Each number is 128 + 24 x the weight over its row's rms, rounded and kept within 0 to 255. Layers, rows and columns count from 0. Numbers have three digits each. The size before them is the row's rms in percent of the matrix's.

# layer 2 MLP down (transposed), 1280x320, rms 0.0598, rows 1046-1132, columns 0-79
098:167124161135109128151101113141098159117130141121171120137117100122129125144095137117097155103122137113158127133110106151151150115132162135128141128056151115135146083150135137143110110170098123135092104082082114119124178158133100135140115118
102:138119126165147145056187180123096114138126128155135126122097129100089133176107129116107107151114155147141103124148113128155114152119089122100126116255137144149143109136126105138104133127140110095146181147153104142130111097145166174115108136
097:128154121132144104087139142159146053151109099104094120122107105159128133134088099154160105099095158123108138160111157117153131124139132138088128124126136148141099120144119145074112133148138104165094166158138106163138119138118116164171125119
108:117109119126133121120116110141129123108171124111151153156136105131088142078133107107130149152143130097145084122126174177161153117113166099168133093100106150138106128126131111100130155144101147178102133155120157124115143130136133132133134101
103:107106138129159115142123129123134139117096082152105158141110133137083150144114144128119123163122083107101157120151126117134163110159163124142102138120111130171113171118141113112149136067154117106156134130128112116138136130108124170086142146
098:149121141119161133143150132148108157096141130155134110148145140113122095126118100147078134116120205141139103106140170154123112125109169145114154118120155120160153140143135082137091093140118119143167161183111156086091144067125123084136119167
098:135139151126137105102153126106122139119112158126134095175144147151154160057134127128142131125114133139114130109082133128113140167133167116094107114097127132146124149104095143129133100127123136146135103126149115135137113121142104096139139136
093:157112139129144086110164133123128096165156107103156120127141122105143058125126116091168143142149110083108143096078147174162110080158129128148127149098120102117116157099161148118094140120153129116095125084112134118145145127115096092107127112
093:104131133122140107135114123143136110169123097141165138121122113115145118141143114134149089125134123126116155084084153126112176101190099129118118167145139164109133139128146090119088103153142156102123141110074122116108123133121098133116165133
099:107152148124126167154135124107159158106133100111136139127094084199130111106098161145106122120152138143095172132118128167144121102123126144086114113143107125114095128161118133153111140153143098143134134117115134108098106074113156151139154118
105:124100111140136149117143142127125107118116092140134153152118133094109121132118171148100124125117155136083152138165142155165123151169155110138115134127183142127081139090125124134191109119135099146153126134150183140146131138160127141115108128
108:100118104120144134170086131059102077155111146128121117132104128099125173126138172099122134162143104132081149155122133143147142146149089141115093161102140100136094113120102156121182140147116118125126138132104077092121148132112103104136160152
092:089100117151131125132103158142128124159091096107164172152105159150138172189134159082086111171122116124119122162104170110127111150094133121127148132087134116174149142124113168125106081127081127120193144105103109118126115155130125118101118152
114:128136133094133126128140154092141109090121157099132140137154169130095138116149145130123120147129152146136204134107168134110158161126142125139108073137156124146148137131126114151104128103128078126111123119108100152097094142140125122151143154
100:149147152159118076130129140128092114133149108187141153147107130145131116149122107071148150117118094127093122118101122143140158128102117125160071116143134136136094110121087143137143157167107150095138144125126162092093127148113124101112112130
107:082138079142131111097128164135136125139143168132086153117206135115105111115136141103100172082102134150138060121132149163189140141060137079109122123149117159120114158132128078106133127128119146119149115080135136140148144099093150149111129128
096:114120162151131112171105086128120124116109129128150122152119158124123163162073132098093176096131127186152121114120154130067110091162161128123167151160121125128159151134089151126098142080111141130138120126164109175157152164078096110159118105
101:132117130125147098113091164123119136158111104146173108104110123139115116101121151141170164119125075125159158106129092112111142094143155128131120166133148151113111136079123168076125091095107138137156102068120114121149139119148154159127099107
096:108120140131134160087105170093146103148121149166122129125127094101144152116117144130128115138118137104150127126144112136117091117109155144148145121154106114118146128093142130132143163115107136151101157124136122113160134141107110076103102125
099:151141123112143117152145127135080072119089114172124087073138109104140177129109123093062098102119124149131134125146076123135174150132108116119117112143117115125174071136135132151111110147131107147192120150151082101140088136146169147109121107
094:114143130124161084123138099119087112156113073168178106081122119153096099102106125167158120152104125122131148107152124123125129133152148135102136164195151136134109123115096101100140128128083114119084137156136102121166138123130186128144106140
100:105137156105106133174116107206108145095166145104159135147115159116125136173097144127145166111111116136150092132123122129114139152107128142120157138123134130102123172103139091122124122153117146121102127156132161136157157119102123131170169128
097:144114175146133077138140104100113129123127127162112101103138158139112139149145165128072128129110132105134077087142107150120119104122122131133156124125117105176124120111123148113087127110150164172120150153105118139149134136143137137177122103
095:127191185120142150160144122131125158113141152122109125123134130123126113130144114153135100127117148157126139098096108146105146122130138117146137108072125135106156121119137113133084120145141145127129143105139122130090092114143109115138121122
100:125158127152112102126135117130107157121107139124160120135113148115141116132195099104156097126101139156107120114083125112147159087094141176123123087149087103131135170132137104099107113110094122112170117135087123119130134099131118119126141083
095:095136090100112158148147118109102157135136123154120124100105114114170141117169130141145141126130174151154141124165115128067098087133179211111128147142132075122089096126144182121152128159130129080109128146124093113143112088124136196131105088
102:122136120134118129108099131134101098131113118099091104120102188148128170146137115099134130127130115152140152138131142135109127110175161143112105116155153138127132156107149097144095102147110110148155158121099173113115138087133168141109171146
106:112152137140089100140156113123156167114123159121111146135158085054124121121130148157134139120141110151149116123133145143143091103117131103117085143107111150122124108118121136127101140133126122127164115074141158115152141158132136107161097088
088:102147211104109143085163130164124131114120141114131165093110152111094129118157155175113143166087136140126149181123106135175131104095125092138094123143121131102143155126128141089118096105120145120158145105123110115126127081154158180120152112
105:099148156119073141128131156124100117130186113120103143143119135106159140150095141124131138123171088096146109123128160096112129145108137101134115138060129173175147101110167114108140130154126120137126165128114108083105092143150105125146119080
089:124118141130108096098123167111080138145149094149129119066149125151129134114122114113144098144112125091167164118127170112076141126154150164138147059113150172133132118155140157118159134104085140086100142150170128103171101139157106120099145152
093:121140092146105075144130125160146135148119146119137102126084105159122133089086105120139137172109142126140142097122124149139167137102143133130121172057130097117172173109109116112120133100129120127158110114124109111162138144147160144146083144
103:124105186111119069147130145107169123175139114116136108111125128162125109109139128160135107139158145140151142172169128125142138137094121149166093130149104145101098167099090134163104117158120120102101099163139140119135102140119097124095136127
093:141112190113128109121121099119119121113087139080144118160130124132201148139143114124131130130114111148156079152131172117112078120099086106118101114092090142097142129132162137112122136157120141122148132147101121115143169146139138109095157178
099:133120119137101110174118160134111170100127145129124118157082099178110108162123176087134178074115108173143124123147121130124111127119128155124133101123115125148122096138113126130130118114096137172165113117144167123138119139111100100135115104
106:160111106152106090121110114106122129154139129154158110118113124141143135142134085115078080136131166146132127158146078123082157076143110126157159144128121108121123165122126130120127098125120130137132108115119072107100147167135115146123120117
109:132136125118155132148112096076145108144126156123110112097142129129127162139120079117125132100102077150118156156133147167123127134118081156153094145071104152123152137134139115132192107117114098131141131095156119124113169113112109137122177169
092:156125131096144124107148137147145093149118118156088126149118105160159136125118136128129097105131199151104099131149195110093137160123139139105134073126105110162107112150160166125128100149115111159128157146160099158125117161101097094113113143
094:133077124102098122130105122088145059169153121095114098153133161145107118117165171116105120104141115072140093144126160081154146141131094105127151142098116113124155096140138138141158085128110119139149179109150122139086125116143142152123130130
093:137126149103114134091111116152148117117161141148122069158120148153077093111158084138105142143140116103141147121102118128099142148130080167152105127127144138151132099075155174117114101090085127109144155163137118126133111182128104158116097127
102:106144095115128156119122113154119126109115139170072103100141122133173132115135151120122104049132122170098120121135128158115135095112111123156104101089141175092161158094106135109153128133113125109157088127099096115155121131103158129137139176
098:110118133145112126066158124112177119121142175110093102159106134136104139134092125144097141135109113133149093103096141128140054165118173113086120065086130138170164145115127116159164092143145125163118143168099153139119119132133151130127141148
101:139120094124129157132109098152106174103140137173091127110161125130123147126132128144133093146107165171101146152131165114114166125146136117130145114157129100117128109153127136134149143115131146162138101112158122128133113118083160128133113145
102:084107130133137111115135102155084163128132110145091126079135131148108098164150127106123152160146158116087050111145147111158132138171074107085130116124137176166108128104115143168134151126134128152129145090120117164119082114147115105110195118
107:142149140111091142113098152147120133096120122113120129168121153127111100108151127144144154145119124110165165121143134136086117128125151139124142134150140077104138109112154129163150115151104135120098128152135124136113110166163125091113157125
101:155145125129101148135098114122139153126132105129114088138114076175141110157134099147132105138129110140094097154074132145101074128118117118174132140095149141127173161158150123157105150153132135110137093092107145154148180101105132139159098130
121:165141150163131119157102142156129128122141111161143157121145156152101117100127139090123120098145118135131164142124133123082153115083132164115128141111154128112117145153133152159141088115114129114118135146144099158105150128122159139094136128
106:139167174131141093120138136120118138133121094147145109096123115140154108093089090135135151109111120110135140122120150114137125125115109151152126099147118110153077147153109096102129152160116131116146167143129102134158167124181124151149110113
104:162137099142133156161119105121138146137157123096086142115118087125105131133139079162153142072120127125120109082121148125107153105118140138144112133096139124143085150134169167131156065100142071117087125112110127088140152183134136169119144117
088:159111107156157143087109146129149120144154149084105118126107126149099132122145160138154146120106130142143083104178121135124145156124145128115095154141142160145110115141136136179129125120150117146158104134137150117114112140149129147100098102
098:154081140136131085092116142095150092202117141125150149111110136151162130161132109114141091144149152123089117097104170148113176136088095110136118142112105148161142109140094082139112111131151117129142125146098128163104146138136130109140158130
093:112132108137096102113137142150116091104136132151124110101147097137094144101110128098133161158110118177132127136095071144156114072118188092124155123087085126110144149130140086175082115115110120138161111095154164129125117095132139137112109146
104:127138164137117139116124088152125135102121116129145154131106151123119125101110126150132146099084110174090137132145119157094142078142107144182127166129107107190140170140120119117140126071123092089187120161108125151143115144154148127143160157
096:146123154149092147135131088173135123110175148131133128126107133130158195090129158096144117136152132115134171136086157111124153080128153115113147142133158114130103150085140146129097128123148128160116142111143147163114148097182112095107130119
100:090124159160177148102151177087134099178103123127128091123104144139133088096137145140154120119149153127117136131128102099136103179126134155107112125193123114115104161112106086117147097131107152149127094135139124108154113125131160129137152141
099:108167111125160141150080099130128128130157146150089114116103099112136139127116172150130158136148121161103159109100099149118188154060116125124124156153115138136179131156138120146096090164097094143119143098141135156102092130105085121149159118
094:157111118135138130091152137137153097104156093142123119063104094081132112139111096106112120109167163075114137109148164148139142141146113113119125094131131110138119091140129176145109133112147107149118109150133144108110081121136128137189134134
102:129148085150143132092107168121130128194139094118163130137131117130123128115163135113120106107122140132114119108126146129131127118088122118123109120138155129150130100170134128137120090105070151157110140135144138107145166093150142140145137099
097:192087116180159160107128123168110141119097135126071107114160156120136142156119126140140138139168125120119134132117124149175093193119124156139110115135127131122174135120114137082175116127114104126096109104119120142119096153188130162147129135
102:096116153135136091144099155134154097076126088183139167130099144174132142130130138111149128116124126104107151163120149155091162128140129116144161132156126163153135092170113155154122102134098138148116117124134145150110094106157111120134113074
130:107100098176110109122102136131103121155143140150088154132161149141117078070148098198117151143152101128072128160120145140148160139111146108145129170080130100157096137148154130127144109119101140091126133112116155162144125073139145118128127115
098:097100109106121156121130160106141152107131107143161127120110114142117149143128091123138157175077154120134098107148128131091113114137144144180166108170130150119145133119144151103093166135095111156135151123122090137144144161110140133103110173
101:112097131144061106089082160136167145159129095135122155134092134092103091163123110111124091139121123103137120099156153138105112135119127122126126089131116112165121134155115145118095068069114146153144111101117143087085139143152141123105112088
107:098153107090163116146152125116142134090131067116143145108141147099126142141174121137128157095156180128174154126124175133160123126124109142133121117159117156164132154131085132109129153124136147131081126112127156143145134126106133123121080125
087:136098144155097131160101079155128121129144111131107120124129130144155130104103172134139099165158119109100078137124122126108118087120163077084096091123137123141124126110121092117110145140105107131179136190102160118142104165136184119109083103
089:103170114140119127056142135145092159085113143178158122142111101128123091163099128132143084077156126137125140112142123115105175138150093076091132126207158127116112130141189135157160134176125110135092154141140102142137152146150143163117157129
088:159120102128123152169155131097138109132107132099106116109133137119108119138135098151114163145133123141124121184155102107121082128120139109108126141104117125110113102157125144163148120157108174129132103157117130137109188115122106182112151070
111:109185128095117108110064142102114160152152108134143108120138137107124165113115139138105136119106120138139129133187128133109119108100118129149113115166127128126135137136157082136129158188124129133147120106178145120150152137152135178144125120
111:106155108180114132115122147129129114139151118082151163094107147075160144102152106127131102142111169123172118109161134083144095118154123123147122127158180151097134133134141090159165150117149117121143140137131107157071150118160099076132136171
100:120121148165138129138124097128118119148131154160145178110098084120141124124110158129132121161157127112100160135154131113146143097114131128117123143085132151107123111114137132081101127135104148121150068125116106095131140116130140135114137143
098:105121147112146166085171173126132136131149118091105116154141126129087166132151119119123129119092172121119158090130161130074094137174098135156112173119158119145158135068111168105125121111166126120170124132143096109097143135145120104128113133
098:100133121178133117181121130118104143134144149092082108121163134075137144082113130107144121107138182125126164191090124114115131144157107121105072133150125139098151101147129127120124118105089158141137142148136122162102083108160122164114152143
103:134098123132138178098096162115140138081085119122131161108158150119118090104146116104130143106140129162115108119138144136084127124181130195127148178122126109155113172140118113121148167119122123136157107147095118169124136108123123169127160142
093:134147124159129124182090156146153136135148137125138118159185149116155093147122100121132113114103103157129143146101101118133158166134145149118150184142147115110132149148123138136185119113110125061086115140175129135113111114145139131133126131
097:133145111146072102120130149124120129151147104121124140121145114097130119146087139125134137160116124172123104135170100113116118147083144127093177124130154115115127169135138180086146080085138092120123134115177128125151115150145154122108097130
101:141150145167093141089125122139116120089085084170158123101159142143143110124152117117152108097189141123134181070144146121143114156100141152118139110140121113121150116138102137143132169127147143114149089122172103135136118142168105152138132145
095:116134122096108102173130139142116119137188103147117167134106164126095116119112118130122156172106104160141132114154110111124104113159133118108129123096117102147117105133120142145113115121140142137117139124075150115151086057121123127122100147
104:128140110109132100098158138132111078142090145118131164126115107117111103159131155137143153136161122120093147144124147107109133157163077138141126154084164170107127130103127145133192143130133180161136102106111169135129117131142141137143109104
101:166157138132106123114143139088077152095107124130145116167101124103131108150130126129175117129112087124131108130122128137122148084149150110134106167087110112086097173110099122125136125135109154109147157080099133087101141108124093140173100150
099:140140106085119091114122115103118115132089163129092134135110130118123136110125119085157094125157195122153125113102072123175142141130092103123125130088143117150110107168121128151156118128149152117099129138134138134126112166101142118135159126
109:110125124147113160152100154079123139120130158104132115125105145139133098100119113101144105139122172107133157073118134114126128106132106128146082152111129126126127130151107087131091136146145095123129149173133132120102119141161131113131141125
091:097134126107154140112116135136115135190139103137093175108117152114165161204064160081107137135115133130105155085120150089098110123109165153108172116146129142111077146125135156120154164124130112135097102185104171075113119134127098130114132107
088:098162146108131154116137147112123133114128132112114153097127156112119089147127134173110095143116104175101116127092107172115143141152060125111124111110157114095076134127110121109140102142103099115148154122128134128134133152153154102157097122
097:169132087127097126092131102102164097124075129118084085110124090153126119130150149134127151162105124138102167119144116073120119099084099179145128127139103151106137136157152095152118084145145124082152135122146111105142143123154130119101145147
098:083101133105156149147101107105136109134126149159128135142094102170130127175118139111124117115100119105155120113115104110106135143133148114145158137167127107140135139138097127144134130123135091125088108151128134119117158122120076133128142120
096:137109140127066127197137142134099106174178150112163117131137146127116128123077162139134160107181125123138108135098139127140151124080127096130133118116134121129111139154117125151146145147153165093146118157125139101104106134155135110134153093
097:160120084115157167144119147137128115147106099098079120161145142182117174101099133149107141088112096161145105117135111106109124091134166103144109137130106063133118113082117127121165102145096141121134130096133110113157121108145137165150158155
# layer 2 MLP up, 1280x320, rms 0.127, rows 1047-1132, columns 0-79
102:083092133169127123089112098105138146108145088125118107143136097142127145191121160153103119098157134152140145129145154143111134125138120141153110115156169112133110110111136112132136141142099122140125130141160144138112161102173124119143109175
096:127154138163113175103137132157123127093192075081149109176133139109156121147100116129122111138137148118157127119137111122095087104094114132120158114121139102131150119126135120163132131121136150116116150109142096150135128175107125162141168124
108:086128139124057169135090133118115168144109129145143113120097127116124102134122083139129097101150145129140164157138152086116184110146142161130120080107117137139089164092161099092176111125135110096121140164138149142121126141119181142118110122
101:159135111132091196134138123091131153144140153112138126123173122116134141121127105141116100188126176124136118098094142120132094149107117119097158153066111077132174086128113145133110122152148136143081142142126163130145154121138137103123064137
098:119105144143148127126139141148145118123158135107107103138100129101158108097123153161117122100183124136129140108109137096103152186108164129167121096150073134104109132165084087073173114097144178173103149152108164114155126113132123172130124140
101:147097123157139133098133123127130115122098078154124111088155112128095130194098130147126131138124170098116119139140116122124108129148077103123135170134115150168132152121152159091134166119116126094160162128106172094117138133117158122077082148
098:107150125130091157115142102141136124135167104118136118119127135115125166101125155153122134125117181122146118134134187090116102113133181114156167096148125124153115173107100136133114133137104125144180091102172130118109121095187155111130133161
095:135096121133130148132125100146138144066149141121132161122149141131097142132148131102123154138109142126164100131117113168099110110058157132101133138113118124162100115138127155129141156109139132162143101120145154143099164133155181134145101139
104:140154059101093125138159105140096133115166149174107114141136108136138153125141100132108126132124126119113122149140126143099137120124122103113175138146122116110137182114137095119114079109117130116112153111118154110154108109088109108093128133
106:169128152152095111180162135094123074138112134130110128128134095135153137121109106089114169122120106144141137146171161173159122092084148109135135142161160146108126159128123129135140132124168142082083124198110128119152134142224131134119119133
108:136086162107169154117050139164136104130147132075102126160132130117115132118137105150153118094124129114148151121090105124105089128120090145165124149130139133147178101097119114087130085111181104103127100120111127128151120114097141108130157116
099:160149072111105116127107091117125094136113119095081142102087123150132114120124080144139187127097123147116151135107104136138123090149128153123126125150138095113132163128152112122126156120153124143128071111167128086127103150098105125139093134
097:159140153135124157181102128101153134131151157134083163099152124125131133120128110165110121129118099138169137107137116109135131150086119183189115138075160139168113107114136129142137083101145109118128106145161147087153128116108113128141164165
096:134159123080164187131131113102155142122150131094115108095155146160108158104098168116095127082083112123117132148155104140088171125110145136137160103129105090148132141126116142122130083112189080083123109112079088122104121140087121142108120113
104:124125132135155130149083124121190142104073089103136123101167148111144118115144175134129166103108113140143122111152119149141146123178168083146149127130103094146097176111129099126139131099145141105136123115132120134108123166144125106105113182
095:158102163102136126139153114089126139172114144151155138114168106090108104145144106204125080121125173168140108116131125159128099125064164159099097127130181085119087143120093135175118149123145171104097125119133127159134092101142128106154132116
099:128118118151145142107098124125110081126085123091125106154104163163123175118136106114120160151116090075155123149186129106079159104120136179131126136125157110154069129105113161093186127122130111151159116116106124138106131165192143122110127125
093:100137181107117170126120131120144170144076148150060153129122134146126117144136131129158146149140130141154104094124113149106115158124127141117121142084114127147138138103059092114137163133135125128132165113155125124141129071107140113084123140
101:160118152129139161108112109116136160131104116077163149150150097122118119140133122090098150118135162096120133173123168104137140096150123142111096089150156109109110147105127084169107106147097138174088108164142134158155121121111142139136150127
090:171138161106084147115096121134099138124099167101121125139143128108130127120120101117086136065084147092116098188112118152136170112093109091176143134105101159107122148106134118107099156084158108120161087144103143160084134155135131106130130126
098:112145119103131129131126142108115152131123135135132141123070139170158105150119040149134098103116174161116149077138110124142092131159159107162132148136113107094078166120092111127121160123123148074138151123151132116144107140119177129101138088
099:103106085149140125126136138156155132094154063127143173159136105124100128155155122103110189120136115101115133144140116126136071169117133158123150139107121154119179124123102122168169116129115131105134160136115148101094141126152085145138152122
098:151100140109135073157117158091162147140133155126149099133158096174157149132106124152149112142183165149101112117177111145146129121115093133168121120138116152139136147142116108135165096135099136159182103133119072129144154147159164127123104086
104:145115119154124145130127136111105131122150138126095097118157157170130088110080130139132082132082130119133152115165122140117175111099142110127106159138168113151112121082116114130119188149131153123122126140140136096119145136134124108160089140
100:197195134082120173147087152142156101118144123132099153145122173125143140103129149137130164131131153141116142100109165180129141136146124127142088118154100140104119084118099138151112127118110118176116119106125139147107133098156111110144154083
111:098097085143148105135130111127112151152106135121104141109152117137117149156142111164138149092138102128162159130172111160132157146135170096169114173107122179091150143110130096174115108134126075078082133152122166140163134092140127160104140126
103:096168168135103070114138150137124124172125158121148160162135101109130153099135095151135146151135164104121168130118123071116149132155107119143162112130160118150126153132118147146119116114094119160138102129148150119150121091135195111118145149
096:144091093119155177133123098141144118144153064125075129130131101115129098106106129121128174150109128100128170083135100125153086075124132165114124131165106146087103148144128129146121144122124159147081079139148167125110133119123140108113152061
102:159107100170130130084097116076100094165138127141124135129152092135152135139153143135130161159109141125113087128135119113125124125122116136065134146106127165108160129161127121157117113156121178123098150154136104106174085152121120104154124164
092:131151130169095112110096085106155079119136142153130133189147101101135131111102141150146144100157088156111107151101099162127125123160126135161090155125118120144103095141085138108128155128123118119127093119113127109140115128163167121155139127
095:155128150153114135145113155109136103141103099144125132142172113137183081125118129072104123102154074132121134205105102134143107131093133139150113097142099133176119129137189170088161126142145126109133150124099136122079100123132138139096138140
107:135109111169123152114155095175071119161107134129157122144101095110134160144119162155153125123122145104140118157123110106150139170138144132086065090092161121127113088105146109143105145134134177177124118133099143123124109092104155167139162136
096:105152091122097121099100107100112118143146108090101130110137089132120142150130146113129138135125127147105126153112162134129110140134129121143083176118153125136108135150110132090115135121095154087117093180097145121123099127116143117142119115
105:135167150112134103107158107147130166087131110125141115141105114117129087145116127118169120142147129160142141132136125147125150114103158125147144191143140125120128132159108125107170090106120098117118145116082110123125138126118117128057161156
107:114115128136141109116148139145101132141100119157116128132127176129148121130107155137193103113135125149084116134156108139128095094128154153167111139120101133114138144098143098095099154142104123094124134106113109087126162092115157178138152097
102:158146150143144134099123142117150120122120153108114126092157136083144122137128115108101168108132143125152142093140113159121142100139087100125083146141127164157183107161111116116135149117145112138124167094142136129119145080088117147116142111
088:130126169127104129175154104147138193120160154127115174103101119106159134090102099105154148146113135158137158119118152109132112152147105089149122151142140142132169121087086154142101125142161084145117124153124172145163120085160127136140148119
097:139122143110131119149136115154147206100099127134122146134102085100140080133118106122129161159119117133160154107158087155180141122108103148163112127137132118124132138145127130143123177109149157167125094126153161127145172099102144139083101126
095:088139126141085175120109144084109144173152150051122126166125111139085115076131149111143116087121116141111113153139147129076087081134134124110129127127132161139132158149139132087149143153142163096132152138147148141144132154137152135130138096
103:117096104132132133101154095085130135144108130145098131159115131143136136151131129112111091122177128114136123167139155129109196102131100140125121118110113152130122154132165116116121124103131121115163126099118147103142110134095158115132150130
099:099124105080138099144101143076122098149141152090186102175154099154145092154151100118090056151118115133131154118138147131143072078109166130121140146126119132116110157116139117083125131134135106143102129124128129138127147111169167141127135131
099:127135131097140149082176151127140120148106146113157117122157124095087167136145155147155158105110113136098102088088150150132119133110130118170128136107100177143126151156129122104181074153095134118148159147083111143160134117115088113139146142
105:148128150156130134102089145108101150135114086163116143152134126136142140156111153131140114108121147127151139145153092135129118111112134171143124129120182157115091112107124170126152179090093138098200144106104161078156144095091110115128100122
101:142114100151094136129153095121146107162124128124100152144116099129157146130141086090128127096129102103124140142133073148143090098068098143144128130108144165098129131103107100107145121118132155114118108132119116146158131131105159133148128181
103:106131116114136139104161102163160114131117107132133132138136143115177121119141136175094116119134101154103111087103115123111131137161148106113128133126131105124137144116148135124128139137111156114152182129161166066142121171104146131123139170
115:115163160091158117121143148105087090126081152146127127158095113144149133126124155133157152095154144149110155139109125133114164085108083144159129125126103156122095155149112101115111098124121147133133142153095145145132143105123145156129172122
101:133097120132180140125119133105133134126155118094123142129141090166121130116179186133114132115125132119147123111110169132122153183117171114107114166127123153131157098125129114132174145105130122108106089157145087131136119099057123096123161092
096:164136118125143099131121137155137146121125173092095127129152153156157106123200166135105178168138119124179094134118154135130121110136140134137159129118153128161113114134131125098141152122145123129129101063170118136103093102110132148092117093
098:098111125095123127118121109140113131091138104120106119103168144122115147085120130138121163117151150124109176133121116116070130150143098158115114074130137107118133152111123109122132130114108119115114146130162109155134144114115155159110140131
104:149173116146145137156137160098137176134147109136152151081147137160166134141161091121147101149104101098149090133129108105142084110119092110143123125143139116175146117064139102115098136144112130147138119109165131121111150126105139101135123142
098:171143133141113140129123133141125163117160134143125117135113148100145091136123154124095123094146128080140122114137175143085134141151127160111097110130192159126125099129128149116129127110148116115083142100094113091118158200133102114124117121
095:097084085173138119103151093151123107107103099102136154111144112183135143115127120135129130128147197132162157165121182147141130158136130103089178149093147131113134178099109158126108156122144125165096135140159150135150148139109121113149110147
099:087145145136144139147133124092132161150087099131087155106096167134102100109142109130125126085086100109119122130196114160140080152109153157178128083136097145146125151119110099093153130134131138120122124123126127084113148120109135129160123144
101:162094121080116118150157115095107137135087087127126165080136107163134126165116114115138122141138164137122125121121170133161120115158133110124081118105121133136182136120197104127143109145124187129124134124158146093139143124098161112146121120
099:125104132140099120108135182143134154128129105125124080149157135100105152153131124119148140113129135143155100124155127112197082149143128157150134155133174150141119133120110103078111178132143100170120105158127100129117095141128164120154168119
102:146152117121131125155071132173128143132112093144142128085140090125109163125139085158099140121136157135107121132137120141105146139154150097127136131116146160142117137151060162122121122122121120121137130083118143136171133134075154149197164172
108:147128104139108104126124132091117071112129120128151107145156131136115136111177136143114091091132091162164147155147159106137140073162152102112178109170132149138076136148147111107136154119153129108168125147146150110120107153119136106126110133
098:090187119087118145133136141098082118139153136160107140119122151111160135071146134098093121122134104131134131144113146147092152105113159115111167165095125148132120116109087104121112087109164160133157130161134113113132126113111149137147158113
099:127141130139118136077155130144110097136095121131091128157131116121142165104142117148135098153100147101155079102159116124120124120141106145115185121134127110140095143144154101122140138113129110121143124122112104104159098126128087117091140119
114:126118140149144123155156159117122130124132120153084145120170137168129115108133126101099122135168112126131127105109131123130144143163184129142133115134132088152064110117113107091134093143130162146154122137120142118121123099136155096113131151
108:158131147135156129101101146129114129110152101145136123142149131099115092137157120126119109131120152109107141089104130129113167135067118075124136160130168105127115128104088148143120140138129134099132160125145153112143139161130139099124140182
104:135139139110144143164140147132122130107144086153132113134190131115127141181076136130095151117132111152118101122175135176121155142140148132077113146097123164112122146114131175097118184101107106113138132129095158107184091137134153117135141075
098:157128139128138130164130122116134126145109089161122111130164181151159131094127129129087081115116172143193122145161155155146127135096079123096121164109129138136105099106147122122112141103135156106184143177150136127100138113156152163111118112
098:143142149133160104148124126129066148105110121154129140131105111117126104146127069090090149110126150096145132130076150107131102144147141109172159185187081158111147131112151173121162142115133183106100139099116117101094106140145123110137108112
090:138100122126146102097088120086130184129150144103093109116131088149113148164117108157129141113141131144160178115147135127136084124155102146159126111133141152121134132119123143103144082139090172135158084151136083121093146127115125096086145163
088:111162156155123103150101121148097137096111124144105140132147115113149122117134140133129148121120142114093111119095167130137072111124145138144142106190136114132123156109144128122087182163085105137161117096156145138149116170066110090098161117
104:147111110138099119166101150108142132127149125143098142153127106129153096134132133126109108135110170098119094136109129098116144114135100143120165115088170109108170098103133150127157080074139122118154146152099125175089090145101131166163125153
110:138100133117147127162141123145124110085136098159100131172124134166118126130104128107120152144136083142136091114179136102153128157120170128090120110107101118127146071134093074100141149127108113105138121137148132105103136117121142161098102109
100:154129151099102065129141126106111121127092123113109126134168115098134057146150155130127174084166122113164120130129080167143136126128157129154146142116127105113131122084142136100079127109108153119132128083162092143099170172085128147139139130
100:123132124116134141152105155121076139080124188140122098093144132103137124128112141116172164134107101121120151124130177164132155122152127112121121147094112190129127165101149162125106143155105122123114162098140148111131128111140140126149133113
096:155134115117174167121152142096104139158119164118135148137138118139121112134147106103130147151111103106143123114159079108083168113133138126104170134121127137155133105071158101106139123134130141101100151144139146085145130149087116113160114100
105:121142101120104174152134162135129121106130112081130151154130146127136080155121161121098165122145107152168137102094126192142143162110103131123099136124125158100104130134158168128111139136133126138117109147102122125130100143139109179140171128
102:122114145176097119154104142132103170124082132136134119153096094090167113120114125165112113129111141119111117110154148112161116131109119122128143128123134121133099174117145148143149169174161145104158180115063132125147116137130153123133159089
096:107096135155161157101121145112117120158095142147116164156127140142143151155181153157106102095128110084141133133132137103139154108148141128131119116083086143126094126127096128187111144139139087113105126152082151131113122115105079096135186115
104:138150158137125096126134115110142122097149092110111107109108097104129181126094141125161142085126150164145133147136125153116092130074104152154148109125158147097153134147124130087157180087129132130093117128132118109190106093105125111130124121
098:128090133141126099119078141098147097128125150103128141136071149156169104115127111121140115103089117165107123124084141106148160132112164113151137105148145141103143105160098167142087119110144169098140120090112196135118117134113119112110174115
102:157102130119176092164123096105101164177093122121088123132099144144147144107120100111081138092128157137115136170131105136151172063077157118152148133129154140115099202093112133161152115109108128105132090135081125132106134106172111126135117135
101:121156121122105114155143105158110144124156107159117138068121140166129161169138174156103155133102129144148175128091122137103104139103094111102129133191144125109121158124171154160175098123123112160140097119119136168119125129135148116128147122
109:122095122133142154128152131134133143145132121133107176125129129087108119155129107140134182110136132082141148112151143164104136116131114116147165104105088148111168144140171088155127115149145114086135152142152159121169111135134135105123146115
104:132104166113179142137140169152131157118092095105154127123129148101139142123133139139148065155158150089172143086142141098104151133144130167117120102121095115124131124113117114132122118129143161106168146118104128135112117127102139112122121142
094:103148130135122144106147088113132140096120152099174104107167143149102079092159132148132127148175141092158067126125114124125154132144094114180133162127108116134144135146114127125133101155134119144148135165121124142124105103154135119099132145
091:115103131130092126108082163070139092150142125114127136147154145173167116090098080070081107096121117109146131130134126082131106109126140119152165152124107133133111118135113093163126110133163151161163119163114131164149112133161110103120129067
095:131156156136148060156113129101134151148079149128101086141129135091125127111171140129103121098145107105138150103077099116100129117167139133170158106114143081137087163140101135160125164112120118168157123095137128108127124108123154112150154137
100:075138136179133103152147105102099166143125167135146108129086124113103095147121096150165142094137156132097161136153108167128114097185113124141080118123128140090122121103132075093087120115130120126174079132076147122089170140119093157085111140
099:168122179157120138143121148107141141111077127170124136110115159134150167158151075124139095151113130137142116138132120126104092146149131138108109139139119130130090102121150157131148133167070150121152103077098148116131149119167097147134130151
092:126105121141129159124163079160130171100112121118116139123141116108179140113109112123134161116149163200142138150093103140152110135069119117119141109095117198155112135145099103094136133162107145051127132121126113136104113143141103134121127144